Weights of a small transformer language model: MLP 256 tanh GELU.
Each number is 500 + 25 x the weight over its row's rms, rounded and kept within 0 to 999. Layers, rows and columns count from 0. Numbers have three digits each. The size before them is the row's rms in percent of the matrix's.

# up: layer 19 MLP up, 256x64, rms 0.219, rows 86-105, columns 0-63
# down: layer 19 MLP down (transposed), 256x64, rms 0.252, rows 86-105, columns 0-63
up86 119:514499489527529473468515491522462510493493481537472534512497514546466517526492500451505467485486505485569517494511491470440474516480505478472462474469453515508492490506516477537510493484521517
down86 110:445435497479521472542523489537503477533496507522525557503512459516510504517460522505486503541485495527477515465487437509466526505485466486476482495512513477504501467480492492508515505494484511
up87 098:521495515518479479492494490459455472515423454504492470457521522503532493515510513525507518532500453519493479531500502517501492453521493505509492501512457555524514462482479520497519497530479486
down87 106:482514470477496489524499452506558483489487521480478534521481494502511524491487515493508525461469523520542536538496472504508538517498495502502508523509465461476513512521514490443453495517512565
up88 099:534486512467518505450538533495533486529505483509474479468503534502520471475495542518511502475487496524537509527500507476491487495509464509521448525476513491489510507515534530502448525494427485
down88 089:498469467528455474499482461485503523535497512495475518456514468469505466515452499498481498508490476507493526467495524513505482467506485492486519505574485538521476466497498507552481506497555503
up89 103:467492467545487537455474526463496486497474494491495533497491494487511512488472485471502484525510500485507511478467474480506578520539523497531504508513495508466567522497483524493500484527490552
down89 123:496532501469507496537493484516477504539511494506541513527548472503492547541493478493547547478508479469514500460524466469470536510486535524501511492499473482504527485550533497499492520523505540
up90 098:494494549502473507477515460491463492532455489540497549506512492503478461478491535476514506495477472475573497483473507469474507481508486472504453491482483523461517515512492471493502522547510498
down90 093:510542488498495514490542529526514515497504536527446485449537514511534497486518502528481522496503490546491489506534473537492507516498518506489532544544493466541497458513496531490463475488478534
up91 094:479496522522484486533517516528493483515536531492471547526474479496484469519517531484477467475501484511464504508532480567496540476533550510496508509477502458473513495510474499474488504538449484
down91 086:498475511504507484482442505492507502472477463512524479480481509523499553505483457491490501531480510440508534524466469472514537507494498501516493495522543572512507525496532504504482467514543513
up92 095:546499509507506443437515481509529523479474514525486478450530470490539479535472511504525458479472465496495491462479495469489508512512503530535512519486508528493498479471508508525531544508505519
down92 090:451518489513518504506496519461552489485517497502539538461479466509539491511506510518466522526521505547499504520503534540510499487517484546443481497487504492504512489560482490531531485484463491
up93 103:499558526501498526505514512535539519500491517432471515496513511503481490490539467491494468541536498529519526469500526524496486492543509498471517474499495498487469458484508529560512469521507526
down93 098:514534509523505479507483533488466562490512489535525554493484520534492524506446507474506451536467498499527484524504470495451517512474466492477483521500508465483483515502511545486475505504487467
up94 101:510526489511490491485488440468442522507478503448470524523485492497496483499483489477488477473517503514516498496527435516461490508446513559504482486504480485508506495447544501482515498524485514
down94 107:479496478493515554476540513560534539446512513514514493494518511495476523502481503514531508508497482477488482502507519517512485517528493489486481475565511485441460498498533483520529540513510540
up95 100:514500505492466492500552500515476499550484509442482481466520517523543482530470511467535507489486475486459513494483532485506499454524512518488504492496480511540501500481465481520544494544489552
down95 102:471467497478509494532485503487493508524528500499502516529461477497503496468479484495502510525548523431477528518513502506541485483524486509493513450477536464492487519466499516488473468465427493
up96 093:509508552543556546484548487482483513499511463471502510511492525497531539512486507494491493511536507547483473490453526473502517481499470488490543495502518511527482520511455452524500522521485510
down96 094:514465427488463543530479525526519518492518501478472473515503503528508473506510518513483499533535525488498467492521526523532488486521513484475434525494490467489501515462522545529510470510498514
up97 107:550465509496509554545479548529485457522506522501473504540503499510530456537528513486533509548508514520510466491531523507493503513523487506491454503477475519516493487505479489549507483475483485
down97 108:477493516537520474479454460467492516520462451512497465482518525513489518511510517521467498505502511523551515521497454483499512456479527508518534513518497531525510510510509500454521493534551540
up98 102:498484486514493495457502495467487485483491527554481495527458497502507486498498463530521493497509508475506544472513443528497501494464525489486458490469501463488503484425485509486484461538455490
down98 093:469455487497518527505529511512526529500478484466469512507545515528496454487477498531481469472490490441497488540517522489486514502496465473486471493555513515520510508517533502525530437510509485
up99 100:497463491486494494484523475506542492527472510550477540506498516502514535534482488505509457501489531502510475437476492537474506534560511485524532447496509513503510503512506491455475483515467524
down99 098:534542452490498497487486477500485499506529506495489467481511486471448516526522524459452502478494508494507540498512496508526507527487494501501511459535541475486477513487517487481444480515422499
up100 099:563490472541501496482470509484502493488487456493534472488509498500498453515494532497528494499470482491492517463507510528516496543514535546502445519475501521475488479520549516458506540469517504
down100 095:462503466490485510487498532476513482450498446529504459497499458520485484490504491493491467489543508511520541511495498520564491530481551516504506486517517444489482527504480452502514509480496533
up101 102:475498498501536545526524506472469505500497516519476505529492554504495514539425512526473499491546523547516493486492523538463494505474514505463493478499520505467466494473473509530535525509514492
down101 116:481541480480528476487459481496487512469534510535487541503486485479431498543497483514501538525521485475507510495519524515435537485532493520478486517476521452507504495491480476509519539497494528
up102 097:512538458491494493501531530439481483499472482427510504455477483494542500516477540459531518504505508495496533501466499516524487506486456521491507506487470536476509550529503498498496506475482512
down102 089:479457525470529496474518493500496476507533512504470535489503514508492490471502475501501536469472521511505516519541486489471494522443530466511497458502530540511529570494474533533503491469516469
up103 102:477515529484460521523482504487513495511522479534483484503544507469497502523472528541491486491475478459457544520487501462507553498508537477518514471492487509456525492524472497504468562477507522
down103 094:525536503495514509536479504471500466521478548483490471474489524519454483498494497522468475519458516508463481534522521516511457485533516499501489467476439515490467464489511530482487468482526466
up104 104:505511495495488519539469516500477442516492518445495540457464502492497484545462496495451533484503484493496513491537492476513482527517484518462472504513484464540514536462521494501512537512463496
down104 099:532514501510520535532477498469549486542486480490482507525494501495526469465491485505483486519498487536503531492497527484536518472526492516537519465524521540501485473452449546525530454486505501
up105 096:502468539493480473446505539502530510509495529485520522510472527514511492498495551480482469474489460460555540514524511513509516469493536508492511494474455514501507450500487488454504480501478534
down105 084:505527488539524458502494510468480509525499495532495497499478479475508504497536468502496468514484471529453465491492519516493539489506535459474481508526517467504447556553522475484493525525533516